config.toml
n_layer = 20
d_model = 96
n_head = 3
n_kv_head = 3
head_dim = 32
d_mlp = 256
vocab_size = 640
activation = "swiglu"
norm = "rmsnorm"
norm_place = "pre"
norm_eps = 1e-05
positions = "rope"
rope_base = 10000.0
rope_fraction = 1.0
qk_norm = false
attn_scale = 0.177
bias = "none"
tie_embeddings = false
parallel_block = false
init = "normal"
init_std_qkv = 0.0704
init_std_o = 0.0111
init_std_up = 0.0704
init_std_down = 0.00681
optimizer = "adamw"
lr = 0.00271
lr_mult_qkv = 0.7
beta1 = 0.95
beta2 = 0.99
lr_head = 0.00607
grad_clip = 0.5
warmup_steps = 240
schedule = "wsd"
decay_fraction = 0.637
decay_shape = "linear"
final_lr_fraction = 0.1
batch_tokens = [8192, 16384, 32768, 65536]
seq_len = 512
doc_mask = true
train_tokens = 84350000
steps = 3468
dataset = "wikipedia_en"
Each number is 500 + 50 x the weight over its row's rms, rounded and kept within 0 to 999. Layers, rows and columns count from 0. Numbers have three digits each. The size before them is the row's rms in percent of the matrix's.

# layer 3 MLP down (transposed), 256x96, rms 0.0682, rows 169-212, columns 48-95
040:572578461541520457543553507550474638519462454470519513534446440465450481499462510380533518526492515456460515480582493548401453461553514557560411
125:537549427506498551472510519520513428522663507520513513439579537486511558511480454505537484363516441502486474465491500499328492506530470472497552
038:518496466491507580483547540450497450495570509461466612599540501454493514490438519463523526539572495437512572490469501605598564487426555546487446
031:523508465457558488563451508541496409517447499490580509386403518567551401515419476538444510529584467433481532537620466474551437494538530511503431
109:495530494500518529499563466517505585498500509384423570504512483511489487505534449510574518486546563524488580530501511504432499507488506586533450
026:567431455474491426483510489511489551465504520568457458495477548474415576566544492454513541522437543481462577526472514440446482469492562524526507
039:529564554524471567462633517452577563452474523510579533512595529461538476560545439484533533496434557486530608503505465516412540433391426552474507
030:446477500508509605375506510452548484483534491492451509458521471472423496606447525545504479520519525414550511461425534472505577528466480574598433
145:550486525494400516466492447473497461500485519511505472376470414607511493446491460458471446565561466413515517642454490481349544495496525545479536
123:511532417512529510472491589506478536487542496526556493524440493495445484510479439514557480468554509482479472513455533523262530526493484520466543
047:459515493533560478504476431480491579464477436479560448533568490517455555484532383475588473519524440487588485511496452500428582507470486491515489
034:585466486536513632462515489537575441531446510471473495517609466452491565462488522553487527429482513496535489489402496429476597544481454552521515
078:379483440472534513514475541474497509405547547451448500505505517406526541492551467542479458426529481503521488425553503437475493530472480471484492
063:463480521567574526502504505484525487531475486456504569505517460402495596499537501580487563550432451482537472557482448487673430476459513538446520
054:560458617538568509595485460509519536537515460498469493491479471552464438476406476412398578425474478471534534503460452388624567509500573493450501
091:565479486483520496464453446394489487512486468490515428428498465532452499487600488486553468431503544448487513455550473485373515541476465480440527
135:512472548433468534526536497408420434497495474493512396554528503426538474444444467425624478439465570454501587498569489464378450469476510568449520
149:510502535391397530537474536486461586504538608523464486518510473541495499516469593592513482491499571474481539534537500524333527460479426502541461
027:482466520420529493487394512498455463508573548433474553542513400438491535494441497442547482480442495444383504540478486586554541563456498521413522
150:494535532524510617489461474464486405522561498497470445457548549484533473480481463541526434504523484551593429514469485437453534540485532476439522
125:521478502459482432436531459472505549474513543496506582520513481518498481546519547496459452523453526494451471528516468487429495512490556467522515
082:556502513552465450464542446547473447609472569505507475611539567471515570516510458554516494477518430535458370496492532513503477511498517457528593
164:476414437494497568436462512454435522462467509455495527471504551443462534524468552528478469419452510479547419516562522441634489455503420424512462
028:481449474456417415474544567489439543492526486558622544506503497475504455531414538558460462512516570387488469432575479486552492404484455449513576
034:468535510498476512481461455474522529522541544476577533548433512478493548586538547481447561571449498476471448567501568535402509485579510552537416
154:560531486480496474454464459519468483519508501461525520518558551531509487468582452529557475494468519568574477468507436485508505484505452523588496
082:521510491464396478441510626492484524542501589517547488475494391521551507489512563628478517553402390429408598519503443497584433503461466481478476
037:497545520532461574479541540530474451507476420479447575546554472520439518508524447519422559492441504498475536535445504551463493565555429594474512
124:476540559538424479536483506544589514509448441469461529531489510564497569459517525508457505513507378465497476520470472536708464498479435475488446
127:570475523459522467496466514478490349561560473549533508492527477523530436509451455483514481588514532494455547485475446430414538473565494473505584
184:525538511561464554490583463467558473547449516438481465552461474501468565534548434388465472512419603529503452526596516552320477508452535477501442
033:517511564527343526545486507563482443531449484461449488640612421593529502444516512449607496458561535589523475484489455587517453384502516567509435
042:486499635528532548511474509504466519531525458486511523510609462510532416442573452585391459457484530470581509453492475534496533523525530524582401
207:507492466568444497530563550466479413562512445559508506490458543421502478507481496493463489580458482483496479511484495487635432507483514464452510
025:529492500501466404533415544529536511547476597552438516479567566524532544556510447574491519517490448438509524574522492561576460503438513442423591
030:496451513507659486583560510525490408517478509573502482530552448553500516443490476434499452456497547512614601554539491497432529490527465477486412
191:496661500518541507538547530504499551532500437518387494525397463453564491523488455537575506536516514426519610483607504580438495391516503510569513
132:522542438524442493532549490470479533476467515539517471513493553448498476534503477564530541502501565516440486525503493495344490542472526457495537
142:490520543383453456450512482476482434496455547510441506428591514494561508590511554471443507508553512501478473537548504465452462520431475448421514
034:476516438589482549448632435555595526495472419501546559455484488414447517486532489548493494424432558489515592543544593495529434560486448484479596
154:539493512478454474462546577531468493524457424465419492521486450405541518526478526461567488604396569460464518573578518445575410523478513478457545
195:472475513473481443562510542571488317482479468500505516411460549499575529521514490369456540479494538510484481458427427480370499457509535515447591
053:535486509437505557462472465524536530515478488481565508562488575470481528505532510401512502522593518501427582481486542465419555492447453438522468
104:559561468412553566441485444490478437544529450529472541520589464564571483496568498458482505414543492446527506549537474512389536568503449429487545
# layer 3 MLP gate, 256x96, rms 0.073, rows 170-213, columns 48-95
122:551477477482533428496431493495491413481464509526551508454575485558549492514521523382416465584505573475565538530468537451439484532464502455575511
044:520538575531493635483495523532498436555484455555474533548528489549530496468575458548557569527424486419481486561473538554673445517502517410502494
040:496533484566483551478519584582533499569543489528561447444480541506538518528685462544526516578490591406509500489511520463463481484493483395511429
107:543504426487536587548528539498484437534510558515583567496479578534457564378384506433463488451529531409486489517537486422517566568497473535551476
044:492515508493540284485490532460483503512484494446504504624502526514470529535642528505484505524552563545503505520476526515358488532522511472487470
047:532560504517522397489455454578496499557535519463489455496460507530471454506551457394490497490432460594567519500471551536448514541535486485491523
041:505419484486508451514504528546492481561530496427522505507507484512467501457363534487512477448541462474516531494520470575499464506553506482518513
133:599493405565545578485431473535421562467510556464501596520528571514532470471515452593454499465512521568409520505577580493523439536574577569438462
105:490548499481508494449420427535509464520447500439520522450557518517557557470546553432402504414382531459486471490509539486407480509509507486508460
043:467525450505473495571525667506490494502447594498408566488559503495581491481544534472483491529470459486494498458462487481500492539525560484497464
039:493456409470450424529506477500474531472459506418433467456506488492504487578457531542482469441480468527548521537506499613427475556501487533488605
077:520436412500505400494494491557537503508497405415529436468490510522554498516578470458433512517487506475616408491499523535525575419453499497454471
058:413470476503502527505527571485429476472524513442430459397487490486489475520556510577542486479432488403430556462520588477481402546398549519553464
063:392485534472461381476457443414451476524486530446563499551500507521478553540450493438492519440509542580544520480500529549472531492475520470458485
095:449468443551539517520498540450532393506501527539458544479474554570503548468614484478548533430428515380576426473472531504437478499423468443443544
133:542489425565600522431428545490525540444488534474528565448494444530542489505375476486423517465520377545531484472457529446471531547551450551581534
133:539522534425548528500447600471584487519502572480491388537555450569439509512458404552444602480496530395475571474499488502452509470552458474478535
033:433423430510479318489465701510535491451546445454490548558491510508538523578439515594479528552459526414527481514502500570441505524492512530473495
154:518512482504532523465547545484539491454567546475427494412535557489547405428438419468486444478566549545617405478480566524469516510536472498524545
121:519475430539550420486477446498430474430447541532469450497486489507543517489598419513528472545527495497515478486453513451450565544385441566527518
076:483539441553538410546464502463556509451531460564425501348534435497565450601519519425538466499481495436514501513510464537415445586503524476542521
177:583412403527478491440480428528429526401476545523468390428533526446450500482427493485464561453428500422501473476513585484482483442533499429553532
030:423521486466515415477486519541469487526483520484466522397520478473526501569460472529479567486402503473522503498535391532460600484580519504541548
044:486478399494538600548464464427495525450497502456543413491519529487461477468440458567504498472496515465495505490485546389488416508504471485484561
139:543551522444530475431459544462547537480463566474553490471547594491562504527575467417601465468473569463486430488463591618504594475508489499455590
073:558502439520523512478455488377470525503514535484502545476476435496532503473468450523439469557588454435477529465533446432482496531514548519463531
039:601447516551569341490501535595481485458587530560533543477438507512493470498434520502503541443488489516558524517484426532536486505466497539495496
120:581588396491438546456456506462515485527422498441512602415546506571531588416499440483421498453511494431519537466512635550438440507402485480475507
124:613518386400468472501491543543506490456433497518477474453536529544540480532525491511505505409433464500577476495519569496428524603407357525404494
171:436506438410533493461403447491497471485546559530554530451601548576507473477483513531489525563557471444487602409477485468510577521541450515554582
039:603524533500543647473514499461492542488540483506497444404453455477493463551614504539535461485536579388481471534477487528469465488581513531537536
045:538500477488475440478508405471441529520475515544440511562478518502487493453578558432481475530416583534439505464452481555514493433522497501442416
205:542468497443527452474465468518490419513516469518546564494522608436519477406496430425408566508462514445509429543557419507518449493556460472545473
032:511523543495552586486514513573478490491475548528452445527485512522491497485344475472508515490444542511457508484482456459441538501531461507493484
036:519528484538527526492520439420524551547479482546532445677436518524517476574533507473481455495583436734517513483452525593468519459446432504488529
211:601391476547497517447495506467527514424429515478593458457607504532525524449485435446432514499563497518463436533534555427440515522447481476514507
129:586456457543554489517450480539445453498459470475541462391462445491565534477482520495486527516422606573451399565471506454388469482384539514546462
135:605548409529497598493406484467517436528575458572615430503434545512471469551497431519451444569540404508455561479461519429463509513524514518469530
049:476516543500508352541492483487491531506464536554500499466464479499487518485611508461505478467545557484531486494504571549474476510527438513467548
159:491434436463506487522456548549542500376495472500512528410572547476515484449480421576530605427551535546449387482542482497447544440534399495562559
224:470612490441543508398484494478506522494557502544464521514556480408443432503505539504564492561467485462487500543597542454478556578564512438589488
057:472505491514555423505467604533480459447512533430556513529573485488513540498422460505518541504552520685473483503465468469550449585495487485541528
102:466518472522485477509511564429456502534477525477503496362569461513517577475502473441532469583506512457545573487480530450452439544499606528544438
146:565483500492491502489367484476415531523527522393452459433446567555452582451579485491384496562558513533482496459527526490475552580547458586475496
# layer 3 MLP up, 256x96, rms 0.0707, rows 170-213, columns 48-95
130:430563416474436473457513484396515523508591465513464490436505541487495526557518475487573488405521461534437466463547483492425540501571522563462532
042:443437478504538499504512535388558508484486498446494533506444472508560455560540491499475515464490425436448500522471434340599447455550480499509408
041:511430507565535395520542472630510495568472519484401445488462521557541475484575500394555587481583483394538483504515498486466465449499526448462454
096:505515529570549581496505445426495519586557482514584505446494443516487493607501540561490499468515482586453556468477523457552505531463498570396483
038:522560512483513565459537461512430476597487465510539502565497510523466524517568473444498528497459577586519524509457448558642520473468539491552511
046:460527554478553479484511592463460462483415535527551576624487571507508483499551479472524432514418509522483487474480464386466494519460500442559526
034:499499479487526397472542415487486486509471522478499505501504497504479461584489473458481519465540496396558549528483513525448475591483467525488464
132:378510563423442476504570473437577394556499484508495399506518427517439557498461542433497465557510452378580520486437430489498583471501425403507574
114:442452442539479497502484556441431542494542493576489501533463440481435510605451454509588507535566542595529497495492433519510515498473484502450547
052:471463413530486465490514351522478520507517532454474466477470514532485491498519549437496574485553467447522461472507551467561520474547507569494500
038:530476572524477524513501576359481449525494501512464497439512506449448477421448509438491503425511491275497506508480476497554455564511482493539494
084:485577505511386407474506531606512485384435474454537436488520575495499554463466476488542527487455515566489532510468559562544557475510438496519469
073:512519563539505652459504650554433459479513489477577526573435478508528508527479492511545419566480536439515501484472519551477482508450516466558591
053:417440648492424358520501522476440506494467520528584500434516484499459529456521500467553540451530544591466517493505493461592538506570529479509492
091:538581509426448551507382459518455506581549537530478432460564451461463510515505465501433487564602571558484544456551463466461506499571568542450481
142:467535554517546530571535471516487501577534511556498377548515588480507480510609527436566494507457536495524491571496445482524513437457513421429470
139:550610494560431504587495443484375492493491465481477364495517556533546539497458525505534460520543510505480492516449531542525440472409560473475409
041:453522463496455561508483429425493472529471482415596495512514499493497533508488521518497537532523367449520538506483591516488503498560536521488461
151:503477442461460574555379463516502560477443510556566443539507498547523568565599498463521580579499513446412543465535513571511504460449542602485464
122:486542458449496503464499615374541488552437540464568477548493437471509485502518414495519492550392480457457431487508424527520503556539500592521604
088:486475452529512542508479481517479525575470468528474522565469529506532554512543475450489468507505523500536454497500534558491485457489509549516476
165:544434406513474525425478450488392518456498484508534377450503521432438484451378501487503604426452484467466451516515572459507480456533507420532519
029:535503508517497496482492480541479543469544475568491624602454456531528519520456563406556482516530569584501522475506484645596533517423508472480479
063:471537519488486415491485426470496496508478504469608521523518464516501555519548499502500481481552516559541482489508491565465481526524519469516491
153:508407511532463570502519415509512486476467538482465472584541466505565360489587401547456547604520451485489477477454486498548405586536489577522521
079:504543492525481456475523564429478462503462527423512349467503518455481551440510494473449458510551427412425545468512463503490534547460532439495495
044:487540570509465527503507495553499499490470484479562557505527456552502588626431496503533469558574591519525480529493557663547465523534473470513525
119:530609467473441459457455520523582531526397490448501569493519532547529559407517495542443458521537439422456556456502588529519383512436502488483509
119:406516527548538612492470487476529449506605515515577502451549439477534560552497488437461473561584550485430541481473442388485537468601628448567487
181:537469545604438524514579555526508499536430421438459466529414450429490540578490417473521481466452506574534435584539557539479416498452533485432410
046:494504496476539593508529589512538539501484511464400456543485520505463500555595504476463563454540495585535501502529516385532513513543476503449505
054:545520578519527324486493517475497478465442525561523552533544458492514493574556528524516493465417609345496477521514540537557485516474509532553491
199:482521496464482507520490520529499324511533374562554554482487574463507528473447510481413466466461572429497418564605448484454524561539511405596480
029:466486507485485474503508527465468441517476530462478508569434477496505496527441515550474468492592554652517507531476447549372461486538460500518555
032:468391469488507493527479436672533495490547462522470513570524479485534460500457496516515515498449517426500528495519482363627518473535475534443559
213:396633511507482498521532520574525482589577468513384638522429498495487522620516541490565478474481527457525529495497421515539535469525496505516484
116:391507482423434524493506485447546541519549503545405491537573562484451509551520414488507464479585439450539573396538518559547561479535419470461509
138:400494457440476439471567434512526596507468576427415551535537412493465488547498539497453604453492673498521477477495470600519484466439450490473513
046:585538416511499523464464422546473490508548481476535530447509466496493457487393552535461510503402483485508523511483446571498525487521492520483459
140:504531460472451486538536608577560436390522434482456549491532457440441471470460482623539568395491496556425404540562404441499541454533448449482576
226:534392499538462486593543513528517449481459516462502464480443511610547595475511441485418531460542524515516527459429452547481437402430430556409557
060:480470447488530529507528357452463613571557459413524517413467464525513460494401470463521464495406573389554510498519569527394474493510484576442465
100:462504506506471453475522428582583496482524460516495492562446505456500427548569515502519508435483499548485421514515423523469579459543436427505636
144:577477526488467523509436450398353541506473469349549466497488557494455519479540507498451516511565527565455456484513474434518550529520477512604457